config.toml
rope_fraction = 1.0
init_std_o = 0.0
init_std_up = 0.0671
beta2 = 0.95
max_grad_norm = 1.0
train_tokens = 117000000
dataset = "wikipedia_en"
Each number is 500 + 40 x the weight over its row's rms, rounded and kept within 0 to 999. Layers, rows and columns count from 0. Numbers have three digits each. The size before them is the row's rms in percent of the matrix's.

# layer 3 MLP down (transposed), 192x96, rms 0.23, rows 127-175, columns 0-95
097:461473472516441509503584484436454510461451518488523461549473497461533479467444395458533438517485444482483484542555503490422466476474528409417495494503518456515456510535500493497505564555490461485451476491521553518471539512437447487572541477488534589454506517553550542486468433489543485494
103:554438516498477495553557466489460479497490531517408485509491511563529520489524460528505479446479523468514479556519452426525428452524469507503572466582439537513421494542535536548507463502536534434505422502570412585468485487467489482433535560486450448519511465466515513488480521467509547510
100:453544411506431524562515482474571567515482538526463565506516460573498452507508529476497462505573600557441470484507566438540446499589502473535461445463548489474514487497405533482548470507507520478480512518540501539459524489510508477436457547530505476462514458442481509565508512543481497513
093:511448552595523489508540571540495451482494542417493490493473512499518553529494477436498517429490458465559504482440516535489435463477522476465393472561530533500463463515449480458605500444469515496511470551464473509504489547556474493521489455538539560458565422520506539421498507498523496501
095:483514571472499535462470562559498537538520435494493475527444494524544524498439434510474473463512462496564528501554447441481537541390561470479507489490543451526540486532402435473455550501468504511554496487535473505540514453470537501525534485553452494516537501578501450508476610478520476446
105:485450516484507412510493441439511485533521492493463512515499517528438423551568547537503450483570559464528475520436516525474488477463581496539485450491471594467536550504517552492492485449516512474564502511526560491504474426539508517544647497514496461492448526445473506452488493473468540522
100:485460460523447459498508441550471514455508571503474408532468564483509466525577537488503578468483564488564524527460539508531582507502473481552516493501483498469439545534461489469617513442520485512519516503550436447471518510446487546508512448531496514541518473514477456486480594536441443464
103:555501495507460513528470502463410493512477464526459513460463456504455523528525450545531526435467543545486536468462527585471481484528520513540431499542486495455526525519513443566521581472487493459551598525492452511529509537502503496565543484532645554513543470502476445493551569491469483524
097:557474535428419542442529476492508408488470497483439479515475496439471524470537522566515453477531584529436521546516520475494524506504515488481527506489518509502504542546527509473528523473533454496504439511509448486567529515488516575557552493560463526525402511509422454517443545594470506424
097:489436561496424553534521583545461501497485526474481494496485491469484481404498495452481544536479494480503527424543545585580461500485483525495461489484469429488534492470547437557535527564566497550502500510460489491452522459455601491435472471510546487545453525541523456508501494592500537499
097:508511570502505482605590433541533478495490507485568503477448437553443473507462519487472421500531576490527530548461507504478464532462532522517491492469455517498494459473433504465457468502501503514533507529492526562541501475596448567451446488541590474473454512517521500456483472485474544598
100:464485533531543471449430420514503613449552498499485492467443472481483525490521545477499491499520460543432460386561495490465483530509528496467510461498490554454488508539478545483554449527506581473443471571586533485484537460489506462478531536569468477534457422541524522479506489543452479484
101:482487482566490516512514458490464476473489562514403462530427511545478532584501546448485559439500476514505477447529547499506573563484475482447519476514471515516561485498540427486515479462532547459474487499491490508588474606503538543517647510523537483524500519524470471505525473535466448509
099:518463474495538482457530528522534527441577400468423533547525461495487489550531520535513446522522485525541512505456585474441442524489526482514529480446492471439493485504519465512442540462448486494381556559533521495484495499523443501518553525585533511490509426432487500454537578480494535474
099:464510491527538573474513454449559498470560431529510515557458493558528494476489564502511492439501492517497481422529481531500528416500520450561528559523430457500506505529475599498501554553493508402530485534569543473524471489417388500504518506502525524498477522433478435503475471488471484518
099:531565521522519531471542527552515467479458535517554478521484484529552552505479489545507452532581420519436480558515535483492547510515464468510526498581462539451584472435524556493462619510534520552526494495498549491507561469453466430562470475540430471524480478552456544463492522492493513446
100:502502586519443428520567462456493434492482604452520503545515495528514513508534559471525471530517482502554499530512471479525464495479416518462483494490540554536521462470522488467562481467484454475482538497531487413514503602560387445546422466446485481522500460499492540502506545497507434505
103:470463497502534521572457526520440426457521533530512517538527524550445525526504480457543481543463470537501537503467516591465427525515444468498477404488485525507541559493545499500486498435522414495440495443499594433453514494506468523528480441501491502539484552583565513553420520487506528505
103:469483508548532418490513516462543437414468493504533503558453462529518508522500481483491500489452460508469492543524492460508571483390547493476468435448554567446585480528476536531524466524480471448566456484451519500541498520501442532516572501523493535487493516540445596413526531543503485537
097:488483537547441537494464484488492520542530553532572506466530518488524493499552574520482485474462451499502483430522537505464514578511479493456457541481484509460533483527458567547514532552516522474440557522424539555503552535477475517448453424484530545505618532489601535547565542486499443507
099:556481470479491506484520569496494477484557446475480455497474486542442466452535486487492449489428471477490531537523548519503489454450471430481528519539502495487519471509473517448511534469558457587462541575546548476377517537513383467478526563504540427539514462507538430485477515529534477446
096:483503512517470527434553571576512521506478511529495472535448500466469530508493571477538533436524488409527648480486490490497473488508508515465498522443512433542449542505495466460521460497456527483532508496489485473508511519597481572469550435477483486502563611529555507496517566472539491482
104:498438446480516512558459499510488483513508541502462381465424472531516549443438535560570548465521517486414494516454453517459525541457488468483529492478501554473520450485476558586467527488478502511525418555517511493551539451527516496496449475482496496443470426536518500478524441435447541453
102:490530556538441508449453430504433498571484537484493466499550503545505476467549529479517509594435426510498520556537482507434532500511516555520524475548445469454502504534509499495595490479513496493544463459509427497489478471476526543566510390558498451518595471442524539549481471532483492505
094:501499502493399488479512522555499518492569470502476487499499496484511516491548504532501528473486432507544483379494531482566457552478547475567461451505551482499505502500604517509537531418573500376486515506438510520536515454543480468497489528564529456532473481515442490531529497443585527475
095:497527540479579521543511509505511456524524470392524524493450473507506479554534502533469512488545523530495462525496505547536478548614501469425554443482482574543569454511534507536514594474486505494473415519418530550531468518469434500528517505531488466534466526509517468449494538520403460474
105:488452452480448487446519489483437475444570457508490471530484446444485492483458565502556471555510560458579466555539533469510535471470470518518533485489515438564432507516552524513436497426526616509528453448490525415470551480526506478523553488532486461474471503488541478518422464525542502466
096:490462481499529493478527523530573545465521499461476443553604490521499488525544483442468463503477483487557476469465578528539563549380464482554480536498552485477467456498556458458477560513548502488499468497508483499501588490469544551503540417539496525478549480516525536592491477490500520592
102:536500541459526509507492535498546443437477483433475523550511542456474608532491486473553491499497463494440506405494554509484497581545523455530460535545534476523474529514460568407507468485501538379524603506513453499512498498560477502503497478502532450477494494578491497476534502503538555453
097:455469544563575552487497494480450522508468450540464537515575445515502486486484456467570463510518479514583506551457535497521494553509463492435552579448541502488532432492542452533524516547510471530506465534499466514469441500480529485541453430587572420509550546545494477515491546501574532485
096:465563424564508529515559482499541569481544529525516525513495493486507459517516481562382456473502507538493495502498508494492496535466542533494568500508539514561516421428506502538484536550488379509554525431567534550408520493483542557518516569495472493522475520498531542431473536477530475518
099:452501451541536493490550530488509436463523528469534574479508384538561591500486498435513522521551513565477545472528534478510487495464499490451515431491500488444528575493541492480493534531411517579429487518485471434446478475470457479481538532572512521499487495475503433476418506545446479505
102:430505436503509523502481471545504484545456417494492515473604644505485539458536539536507536508557558467508443435536529472519503520542488560485527489527483480484441495514557448473500519478539482571458506535500510540443453480475539547514469529529455486462434552445502519518444578538488509507
103:504467467459506359488530472512458429470431525540525492515466510530470558508483553501416501430451499512462397516466534544494484439628529529512449521545552486470497459563478468477480484492505491428532489539524524475502535539489531448485474530501537531511504492504463521560519561487481481534
101:496502513521485450489549515383470468512486522542478548530528510502471447460501567445493527499518560533477503496525465545560476434565513531518584525476511456511547524486482394502452452514503580460461464436512557542555403484465505515433525527567516522545454522458504495545459492481535522487
099:443482492524471558543469483500546491500571529470496520439518506475486460531520518553491497490418552525491596608500526513506529477499532509513464492447487500535565512464462503486542478503546432593542436582430494456473506471527484506522450544508542503477497532542376452457531535456497503523
097:492476498550559587506587423531427471454547510507540510403516500516515491473460443515519502481454496532501452481439454555470457441470474504479566456445470521536496502542524561529471502501508467351535513582516543525494515532513502522481496502459499479531553500488445499512542502534529554535
096:499566502519473549439551470465546414425493464497524477553458562500499574454544523496428447524426528521456442520497534528503461508486412492471530493460441568499539560525449499482498504454420491517519552528408461527516486537451468511532542465472467502527495446512451528501438473481512506457
101:498556543495505519532536558446508469479514450546566530440458544537578504520494486468457465513479518533447497488558531467498541548510463483547511434580493490495521490462461491528483532445547510384439506476583506544486522589464424442474533551522461517469525501470463436460470534549508467515
101:550507533514508474490603583537489552554425479491530501463555505513517524522504516527468525505463563467500433453510498535517448502470536504493522509429503491457532447518503413415517548640477510521542564495447470498511532521448505460501497481504434467448458510456519536472481453555463511459
098:542475480518482430509531491571472557457507469528441520443521565418485562487547470493448478510600416523423443469502597486530470468508425487536521532546542558467505433491517541541472470517442539526517557513455510532454522460515462469466479513527499512488432478481504496442500536509462483531
100:505480465545480542493490442492417516488484498475470471441495468548450488429516471415455547487507491520509571520561546418592551453482500498525505465517532537507490557476597531540419507496490522475518449489448501471470416511545390508451498481506513524474514523497514512517551504466535423533
099:539523519492515557545449502477474455525558492408594545451409495497481522472516467522480533481562461461489476613565465504534556451471558472438485482499514448454498490447506471519401493529491538536451514514462551522508464567520532487463516459562472518498520530468472481499506467544527556448
109:527465487538453498562502453528505475503510553554527523505425433503487540475496507497505501529557463458533527544496500472500438431424460471580456560525557443449483522502550519515568465578523484527488550535545501484598459470446505476508462478476455406515485536578454505538551542468514484474
094:450562499532587530475446535448504553508438539483486520498534517465495514484505548508480469522481534487506544525512457469467521494491502439544471550459502558483411496519450544545549495524469568546543401476484484517469456511466484589529527462518547562538432587545574430454491516544491503491
093:448464456533471441505457484530525533466514475556442522458458516478498490590508474491449512475513463506455461472402483484513518462533503562545493468402541441438420420530545471563467459456530448455569536472512490480552538478477459474568554482491438506502483461465488483449522485497550488501
104:481522579498492530591514469528494466505511453491493546517538546461499471457516460484486525533450544532459547517399429526484592413470555473507521484483515521459493509492468535523517506519556487456528527505515448387483510459491573566458514498502545485538459491510422519448456561496531490578
092:421497539497596548488486510566473386527505477512522453517447449497536454469538568459506520520502501469440492444435499469469459518500456463501561534491479403450510525523516479528563538517502513505459484494514478495510514441512556538482440541513466463531415500490463470516540557429501575546
094:512444499425452554503528474422512481506511547523532515498451446497489474463500474478536534481481431533488501549461434513529515468502502505487501457543505539495476507505417454499493427439599480487509570475439473468517519471485579465539546481574501503555470502547492574451431540534464581569
# layer 3 MLP gate, 192x96, rms 0.257, rows 128-175, columns 0-95
097:505488476499573479532548469543472503444495532495582484439526480493546493529551476493459455427483452538552431498542510543458547470497543492563516483461493455474588421507520489478513487485461496514495540483423507514475410544452492459577498458481518508453493565506544391546517562516508465539
106:486455534493454442521562523567483523491476459524472504482421541504518536475453431451398553498495493512521470548502525508546523508601540440453473495560489509517514504486513470499511485492466500514511446560573460509422480466517461431487407526479505460504493442506483566514478545538556580438
097:499461510519524431560559477479502518453450448520494510496479446532434463505521561452432564477377472542454486515462497554473494450552555528565533484552463454487525450472529489491557481478507483522538501506444479532526539522520489512563551513528482443534490505516570412478420524496532535441
098:488511552450544543472525475515538558482510548573450464520510521473511505435493507425473498494490501501460576405549473453538532455439462525608471491473529514470518484453507564522421534500550465571500505425522531504543495511454562528489541526562539406500527556518461480524508497534480474488
104:477473462459545539512558517430527482538477489463446504456537480493556553576471518474499474450488482474497468502466549436503520540502476487507480437552505490448536448469474584538495511522563446465486473462436458555396507449496450457464487470532551531546581460541502600545495507478458521476
107:483494543437500516482438489508459524466538559497466569529488508490523481502502537486519530474463514558490495511496519464517422488540484491555568532425519525480489467510606534478502434469473569429449498474492495613517547498502497498429567457441517466528488532609462542473434502506560493538
103:560445534462546509547525520427603486486455521387493502457509549469499534522488560458526470483436415521464518492515503515466462443469443464474460492512547524485574457520482598532476486470521472534435547453510530535491428502452532566505497548501514521542482484509449512508497481577495522483
096:520489493513505553511410530464538514463514524480554442504485540411517522469480437478539468520560556525537454518501458470474472567502393515500557552502468524488487473469531510505507452453530499540481549592471506511504524477468477449486506475466499426467659454517533517486556482533517490490
098:452460519488446526555459541522511479510485527574522453452517533419499574547413524529533476513453525570531449474590512494564520526537484554478528444487415517385530519524544526454425535555500475463487469480489474512434509583475493532521527521478506501473452470535489496457481500497524526510
096:524469515466466605505483525569557513463459489487465468486510457430470571458543561497493507497506473492466587518500451528455516473500500609524508422441475515439526443447486477442526534496542510525491482525571501426476500444486527478535542442579520475452513495516559472542554475452492493521
115:513500474459477505455489492524437418532498487443475530490528541547467503516461423511515538505528547499503467528508571575548388524474486490471534474488520487551492444470541438477477520469497408456524465420490531394516479465498472498490495489526468522467477552463403437513449542538488565515
106:562488508439563418567477527432479502465545432467552554499528516505449492469502512468501409445537519563563496498477518489510472494440459487550511460489493510433480498511494520506537495471490485555496526413445466442610516547461485559516474529507487455502580487475443523480434493528560496486
101:480522437436521455448468465491524576507548459570480498433533524496522448532511540474488548477593514481518479540490488526514516462538506546524487493462567513433498519436507517469463469511497477477480506496518503478442464413583495509529566455562522517438579497493476504572477566592480506431
089:472486466517503495402549544488580444505473447541533458514443505522539439580552505474441537529459504513546495501456531491498517554553498448474537415547520509545512519430459521524530504521501539454507490412552493424512528538578520551495444479453513511487545468451553543524508465490425510509
103:463560592519459512528525476410519481596468527500515523399504530559487531534534427522502573521458543543484507528489510519524498594470520475515477471528477475447509466539483561500476376470554548498477511467512473479496488551447501534515550485522459540474502431493496500461549474477529474560
088:472506491525539503531521467505568461468451580529497547494505518447527550498448465536472386470479492580447541536486550485482564525444521512519505540568562475539501510463530562463506482483511483440519550402478510525530487439471457503510503522493414476480398504513509551494472539461550545535
101:483564523497479446497438494444510468521527493517501506456512428560453495516540484494500521489482490476516463480519531505512487495504528495583492469505544500389479495476527557533441500448550507498495581543494582526456465543588473482539433574549520536470533396554573547491478428484498472454
110:528521481509427542456546487495528555539566547483522533511529481517502511489523472502522508494497511551545523381478498567586563540527535469482552539517487444478453462507452505530496512495562532448461465436541386424448539584448531520519481518495526476513531519474529501419529541499526534529
097:483544487484507513454506476528513600451403436470495505459443542521523486484588474517542550451520438508486487466513486450497545489524512497491480480507521458456506377528518479588531504522572418531433523456508579496479495502383488546511513517510457470537499505533494491513489463438492497511
093:463519523482424525592442516443495542416460513422532515489511450515447512525486520481457543492502525553512473585550544504553520479484515491507431488464500435484443490507562471477486425512483480474466523440488500479449506483434466425534535487566504525469483482496511531391502563520576510472
095:512441496510497502503477487475567482543453559598514511496474524548522459492503537464519533487474485473554488509471553475497452462491500549482473486478556483477501469476413459404425456519506489561492458530551553580462431534537446465487516466568579451498553483438462504535428549495483531446
097:576571488492526468479554538487479516442488501544523520550517484496489461499458443481517423468477485484535464604489504492415480455522495559512435408552470523452551516640470452519445432527512472489473491450519448559451499500483475506525527489511477478518493551520524464542486501522525568513
101:617537553508561407483445497497493541518540489477426474471464497500534474443540478493486498592484495506515536521451511487497536526549530537479440485515508552560476454507542475489473528516525565454482450472550451498496587456539530440501527544438482497439516528511456558513449470555541573475
085:517499501392507556466567498498541566435529531423504414511468549464486455412539449501500528501539492529443479508506551516576500474504515468528559496504485572538439567477471455491492501543499444506461549458524485489481457464468537476534491456545501496417432495504448438563539521520505490508
104:489588544473500531514553530422485561510497460488469475503396543439532408494500498551451539513478536561457516514579467459420547452503491541573501565469481524480504499556527458509514501536427586484508520481518549521477534510492484462453555489518509515454501554515438543536539534464475516493
102:511430451488544473513482487520384513537444477559462581497489523501543551470467501523518534479461473596493538530566564481499515462459556507481514434541474472443541532516528451510482451513496453568506526545475476458582541481481524522452443498481458470526420468511566509473445474521484543545
101:484480529470525573460570507534456540537592533541446504484534530513459527461469586496394448481526442458453511522466553457528515508461488452543525535479460485545481443529482478471422534524461516508450569485461495536552466480430499477509476512444558489489541508484510430417546545509495517484
105:504524516514438417461525514558449475491553520508507481589469493531483589455495453516511545483494428512498540564508590551512523556468552533505547478450542474518469448478444471537532486552524588486490489539476500516531486483517458626518475500512529541424482471531523489472494501429447517523
089:536500520499431582490506513489594558508505493438492465473504509435480508531517473526489512566560476514498457586453520575487415483450460495486391531442593511491511489497464439496503509520482506491507561500506526550553486406537506433502516505501477545478511533514502427497496515525540428454
094:496519589541545553522485409504481517557497497467544475473500455523462474489482390579478470515496425520505477491473484533450484515463532485494520519507479529510421481506475447504482496484522508522523561538516456434390499585457516454496482532394517487472515505535472490460561478579453541504
101:499489533440497583485568461563416542506485484565524494528486562499487567481438495508431493504495471444543547473518539541494483565459446539485472538523511504454515438592459504536507462470514484440484433502522490508520449463526488546504506533511546505475593500487415499553564420473537479497
111:492472450530520508474505465482443479459458485486490481516556535533487598414536507491525558501462495552460437512532590443509502471614454463521535504467402458561486456518561469541537511434525535517454506542505484527506480494420473500514411484482480531526472461488513494453499502527457553452
104:503567564547469562556475555498489562473497551473465456422497509434564561510440445494461491503491535513529550483523374465522565464486429492501541502496488498494463527506476459480504507424466501534443470499483483489488566489528452560458532503530496488371487497553497518489473509550481529517
093:504475529469564506509496533470470512459551500529542448507557509448457448501507489399396522480497543491548524548532523563512528504473514588434505498508485517510516408473476467507527522450503490492492468540575530460504522412513614518488550520518570550527415524435525475480502517501472512522
094:534501501554570512419465420519502568429446489529460493523465406491510514534495473494491518509486450456504475535532429532513497511549498523496513431473469509485515573531547477512500494504463462516557476538500450494506463590505525465535459416523503396448530495539500455519534409489478453570
093:540531495486469523528453468505433481502474594520461463510534482540429481536523524535495510532501516524523482521453480546573525507509484484541422494496526514510505416472501467494557478493551503568448490551444486511554423491453440426424465522581514468554528447472544509420427568483541493510
100:478452486506414524472524469456393478536502495498493449443444466507494492543517475500520530416481516464445509464510508487511578435573545471507519533430496580550492454462496493526503511415533430495446484517493526470466503533448458451385446511495515486506474489499485472514491570443536541534
103:490513515480516470507497451433491493508487516438377523446539573510533481524462598535514444456512485525514450500447477407566509487529491504550473494537476501447546533540546483513489531527482531497455560512480589527549528465501495589492536455513493467543512408470486500533511413470530482475
098:606461399455538522483517446541471499550537475519564548553581494509559522497469451455518480400529529530524483511471463462508503465588473520474492521500486482426502470567491483509463536489522478466531507551518477507450568526530460483460501416471493503452531585532496498576481485519479522473
111:535478493515506471471550492495451536529453540488506516431525512557500554542506426487489510508438454535527422522505457526526505601582531538544508483478461561475537503450537436477545496540530443508503510459468524505447432468448429490495495471507569561484445466467449492517456427566541533441
101:495530456491476427520526450496554478545521509519465490478485501479480487464502465502501490494544511425448490581466435437470558526499512487491460562517553448443509499431498444529467523488517498583492557510498430513468462515502559543475480449528517583495504409568561493467592551567502494561
104:511487448434484531452470505547559507478551517504490472530447568406483530484481553485491465577571533573499498569429569479491503522452410485521508527486496498504505474474473454525476511481528552509488445548585545597446519469434499485475490532566443522462505560495473527539513493531541486513
094:478457484463400499427487426490458500483442539450522471488523487513585469485462549520468513511505491507544484549454557446524433429489508501456465517493572466468475474511530515488498486557484454508440475540573510512533539451477561510587557486510515440513433438501545494483468513393484477483
098:547464497445500461554474488474520515530493490540466530519431501498482498549519548426482441551511489481454457521519502418544511548474517535461507528517582560516583480481504523447518481472430525436487472473513460465493480517403470433451527535491461439518492487461437457527480534405414522551
103:477557494474495494459557543470546542564494404482507446518447518550518501508521467498561505512444470490530402525533482532536533466542530514557459528508491522527517502428467500460567555551465505523456466533498515462517511460580483506537516599493531560602492501558481508495436569544545507497
101:568562483525487468522466494532494538474491460526449489455441530531488439482453492554499476517535508542506486374485479469468603589508546472511470424505505491505463481503520473604526533565524476446501452437491516489536589501493534534515546497444513528488523446482530507454484511498578557493
093:588477404584489481572489561529541486480496536541505448483490520466437580451510552528432524530535561511479528429526553508508522490504553552495477517523486522430483532455491547538479499513484436410397504487522523513508470441503505497504532528474542485524565500453490468520543485490451484561
096:475517529509461481426435567526523509515589446416467550482512515505516494508557504558512469480482461598530494507561583526488454532520515444562445514545510556478490516482498484452462449506498516512462483485518474537532473469474492531504538475494473535397521363566489482498490537534506458516
# layer 3 MLP up, 192x96, rms 0.245, rows 128-175, columns 0-95
098:532496515456454473518459486502506584501476551451502572555508497528450483470470464512518524537507477513501491454442569468479477507561489404451507485581510497406424486525533522454533503473565532508557440553472415467446500526518530523469484489531487558513424474494435564511524557468447473512
102:511546545463486412508441514533439472449541468471452524565549516497488456471504503480528521530488555515458511502548463576522561530483494511623501564424496509557452563507513543485485521431445521456455517513483532449481496486430481513504467489549510517536443506492549520447432475409515485519
089:419558502508538511541522484515448540467528519457432482531467476495488479474458401509546478513524537461436484498510475411533458563462519536505460525449400481542505434502450444482544479498502462435550543519518479503424470496526527439514544525466516543507536485508525440508494481494478562610
095:541500548475562515527483519511471470452574521500515466518448534515473494488509489470461498451527525598546558490536499470499529430451430530504466581492454474534441507529516424462529471561548498495489511401558591522499516488502536506524557508496502447532553546609555543537484521486527528476
105:438574499544486510499526512543504443463525485487518507522508471511577482402522469511473468505499502493516526472488521532584513438479466559502499530463536423457348549470523505525461489496504515460500485466583483501500418498504533568487556464503482479509569505433590538469561507496504521520
108:499465552492474449533515545540481509547491504480450456505482495505414457468412508527468477450486556492525449487518512480488554553415535474443455490493476461532554505481450481540462521506502444524475485478501591585461542460550524561487504586536483530457495492385518498448517544526447443490
101:561515559453455571465522480487459517527505462526465508462471570470467534514519424554511473460561567438522567477456501473504512501487541502585547440589484495438536458537577574437491512516445509501535487452556520445545492521478482555563520491465521485534497511479453448576505508510512501480
099:521552459471483506580490486497464493577543542539625548498496504451479466538484441488487547498550495467501474444502467485525463478528432604515576499529547443475488486530508465561507611499450473536485531516514499485513478575468489552528481503537426462501456519446503526466461477488517459449
095:536549477491473508590506491528522455471478485477472499527479498438534495528469381409522528537475481583474492509590485446482506533529511521472546524504541506505476502496524549497614441503521459511552553516501413495520434490489478464563448517471464445488527502481513492568505521575441515449
102:543450548449509480490487589526517560508525551483487459513423445439452551476499525495459479526548569542464431560444499464507513486624499540531520533517558458499482447514508458552524583524491576506513490543518496551513562550504513493478473528573549490475489553520502505469541440494481540487
105:427433501523486457466438513509503487497470529524550393525490486496405533517493469529489502465392463544464462406519534430439484584507547512494550525560488559495501517490499469465554498487535500493436512493541505525463557482476535467482439520500525498494522465532527547563555490567527559510
112:485518513501529521536522463525478482492500450519457457493443455517493508605481523505532550488450511424431449504481514529444549515552524552469500441457559559534640478462494490471431472437506533534500532566527481556444488569466507499484557511509478457513536496439438460553518494488502462464
102:542475463554533539575456467481472515491439493504515496432493521442556498503483529562470522436520476501557484467563458588513478552556503481429504463554452495474466540557524571495533539510466515486520541493435465502440524523478450517463500483451523465482499551538422605483478409483499464481
100:465518437562491541500571485419521471543495516456546505558496477535440511503441565500516555508428460518520460481472558563399515502538472508497514587491510490501548549518506503473486498529469518376562454520503530451515512463553486492531533516474431525556514479495498441513572476500482567531
106:459493479460527572498504514456495489486429473561467473450483458562494537497492488471422491494543452493545515530569466555457485490473476590508452509526460548486519465557379445442521552447454463540486519462513548500490551528470493518429485526505470580519439549480486423551503487506509548510
097:495483490416490516499536537567473493455472427532541503508453552543489479464510503501476479519480478478514404537459473510485416480469500522428478452555498507475523522494438499442445407485520522547531390492429504411465542503551470480455542515454496454506423457542519432469482513500513500467
101:570476529560492470462449472467473529533544477497483463420496543493462498497489474458537496513466457530509586463488453469436421525498457566552521515508538494476496547547470529451467506484527531460475564516506505522475543532510452620447498450554549440520473474563541438483503517564430528451
109:513511369468508438509534600519554452572453498445539498435441506463505511463574527526562492489509545491510512491534536608476493448545583477513499504515491475515497555491509556475465490546520440537535469504507498499481523477523467505487578458533508469472491479538579553454527542547484477506
099:492520474536473506477506495551438472469557533528429480440481556489472523458487502459503574558497535412534576529516508509431571541432471524430551438477611573457560500516505498524479504468469560496465497474436491509494537504525514555536544502485550429466509531501552501480502469482562481481
096:492489506517502553481541522514469545521504520514538487461532498507477435529503569432505476535532533514512510500506461510536569532447545474470561411520433521518467548484508471449527485479567493539523561568462505498632459545417496469490442485464424559476527489462472484514566501421453456524
095:505567476456514387506478540486522484514464483519508467526482548482495527488496496509513524544479496518487478498488538563529470472533543386474452531545578540426525516546444529599413475498434472489498479447483528475563507494479492442451526459526529447490544418430434471481494507456539511479
100:520566493520464497504572476429472489564571468444422495550523449464546462468535559517484449492476453482530483507491518476501452520565558515516514515471543448430437511512537413521507572435470473480513547531535474507504443425463551460528469469478507476541537460520480501454574483458571498530
102:505472510517476541501545509525545460521473572483513501468465531467532470428564550452497537513471520413551523513495501510487520429531622518483427473498544532521469562504456536478522487525539468441515582441476507485615522553531498495475477504463550429563502544538504470557512483525443500475
094:512455499477520555495431452570571514475548524508505470486475557521519508608493481443420534510505485491493550541461552535546464643517513509466551516492461472549490521494512519514522573548437471469485540557500519434516521499491430513511483461502551465426489517475434494515515522476481451448
104:458399508507507524489534503530445589524435532513423545509490556469525546555499524550467524498533544581474448528566501496480559469510540518539490415473551594496546531470474555492446500548418507487491502483513501456427500473536509490497461563535506477476486535483439549559492551529517506499
107:484561472517544468541468538487496423439529475508504562406452567455519463494514557524467481454568497532527559500504475504496489452500539479504476428498506518498488526511519511458487456443520464510475500556460445515558491482523379480492483484498554488527614592508543484531465450505493530577
100:492388410548570531429459532485541532525510527455506514499513527484511468496564491535488447514549497450473468470562574523499509514466490517449530482491441506539506492439546455505574504561438543511468499505551502481478499445470558518482537469536465497455474474517473554563548425431449563483
101:539536482524456562474505511461530510496496455454372466533530454516486450530524478458480538447462515509470525560502541503493465514486457507517557578450470510518534506544558498434488497545505432524515516521465479418408536522518562520508574479562495588537485521480453525477530541467525459420
101:505519469433425465476554516527562485512520508435446428476459459403505469512468526542461512520526529476523520507447489478453455470511463534457435563484510599490445572452476471548411509469546542481507520562437489492506517425536522488436448484467472541482439509461515492478526481525518478460
097:506505540546593514521491442483443510465526551451490523523515519506456443453486416522487504510535471526472552468466595562481525485518495455539473558479503504476489489530508555444431457512502455504537433464571479556501504551530512478409497487501539498410483434546461428507445437476491451503
104:519480530511460479486424451450509501541513473504537500486488434558473497473475468550492551395465517502430481584515484533494462506556431487503540464546492555566400509551455450468442516531502481512491534496453580473485480562468472416571532510461541512475478553513532469503504446515508564505
107:484514571551561524495559404504474469432464468463469478512492477524516446537524470458448569484539533551495505492490547501487491545518528497553486527442483507489503473469469545537463417454514452553506491398563491448456562458473471517521521553464505472515447537465461534553396442522482505464
103:533478435469467509492489453518490510515541528516504445527500413534520435520509544441496459555497493495494558488601551458426437517460428498498549583475490509517497487461537535532566499543558520474581529459535543435445463503492481480537514497543456479537603518446490539536459464471479473476
107:573552459488452571558469513559474470511470441467431529527457511530511525503435454511551518532447489467515496502547516422549479472451534447507559590529494493478479519562552529456517520580532517588497495555534536491534478500500546537523466530512539540506564436537490540487499474447416498493
096:496477478524573520471400449470524566447502512572527499559464484552550521516501487494487436483530483449475521545453453566487461489485488575509572497475519459516541546501593502479463435468498485469478497512557494449538472524487518617546583469527426526509521455482556485511473487477463518507
087:409411602494405465489463521541545463496475463498567498560443442515540450506481517462468476431521480466480525511540471499581470479494487540490561576488557565592496534501476512528466469482529517462440475544546526537523491552527542487516494514562520454528493468530485509452487502525459473507
099:500550506431573484518542535510446528587537542539453537557493550449544475533509442534539507490476477518491464391454531462523507517470529485474506463460434507483484566497494471511480500487514486532454455491429498462564549515503540529425555531556519473506510581483496482476596512494436526574
096:466508514464452462485449613545480444481511443522544478497462539527488550489488474427533470531417588523526562491545491435407495471512474486495569469453499457449526479485595534504491521482508504426516477505498514494515490500488443466485526515500476484454501589562448467538463508584489467493
101:531427496457439500416487500501544400469497548484448403459493452530452466495536507529479497591470518407531555504560469531485494491459506531518497481558468446507510540550549500480512458483554483465594528506548532500454507464480505541501503517484445499533476558570542475486566476512542541509
107:445449444464595556576559499510491507597498534605511582497503437555517476479450473491501531526539463509465507488516559494507453472465493430450502556484466508512489461510510485474490558502529506486458514541488511553484486557447579489516441471477441507539561489513453567518515529535516541556
098:513520482471493514487492545485544504519528545543547582477549510504457535532600544497480587464557516458514527490467535506496513525496576523540442567474561523461476529509453566529486459519484460559541515508535439449572535475525492457495529561435523530482502518506498530374443439545502512529
095:511501490500409566480511508460462564572528534467533560538472550485535417463484478512441477497430583560506470490515505547498439465470472495548521526531422548513488451474554518496496518434476554539510505463598454484486434534463556471481434473516512500493540477513563495521515480483534513418
112:503516574512518467527503537522557519482530515490516574479531510473427484471456461575454499517518497524369487452468498493474573511406522532407500509488452478547544567572455531542522481500503560456499494497458550499447536494565477462456518507446531501563550546464478467517479496519510466441
094:539571452464544516509536574541490500561469471604530485499472487535501581508509559401525468479503503527487508486505510477514495513512529543501464494481505567515452539472508517501573542486553516533537459476507494496573512401471476402397523546479501454502504551444480469444492481463457510556
095:511458496483458532569388486518480504475446457473493494539458524486482511532545512522530538491508480481552475531561561477551475451398570435418532500440434449492467505565532516532483490422526504478495496548536448458546540588514554486517488483506488502530575434519474498509472502513528458448
098:543473545557548502529521525431495458478489464518502440534494447454476542455499505503446413521462488505570548495553359517514401512530530485560513497536506524485559550547501540514527543517448501471535474521565505441481563499494441487491450451511498476506530496475538527472459489596515457495
092:472450529533500507558475435462449461509542490474533450496467583544514486497507533457527514583613468488505509579514457499497543455572494541495443507431479515476466506532492583506497519508472438498474544532503526469556495473481491539554529434481441497467585500499526517443519497568415549502
101:490528438509496534513503462599446470512488486523440510524492479447460557479446526454459436576554570454484462459396500507491593516508495545555437503442526526482504543542470505497508545480483545446526470464499517514457445508520565463553457527479526483526490587458539570459514468504473513515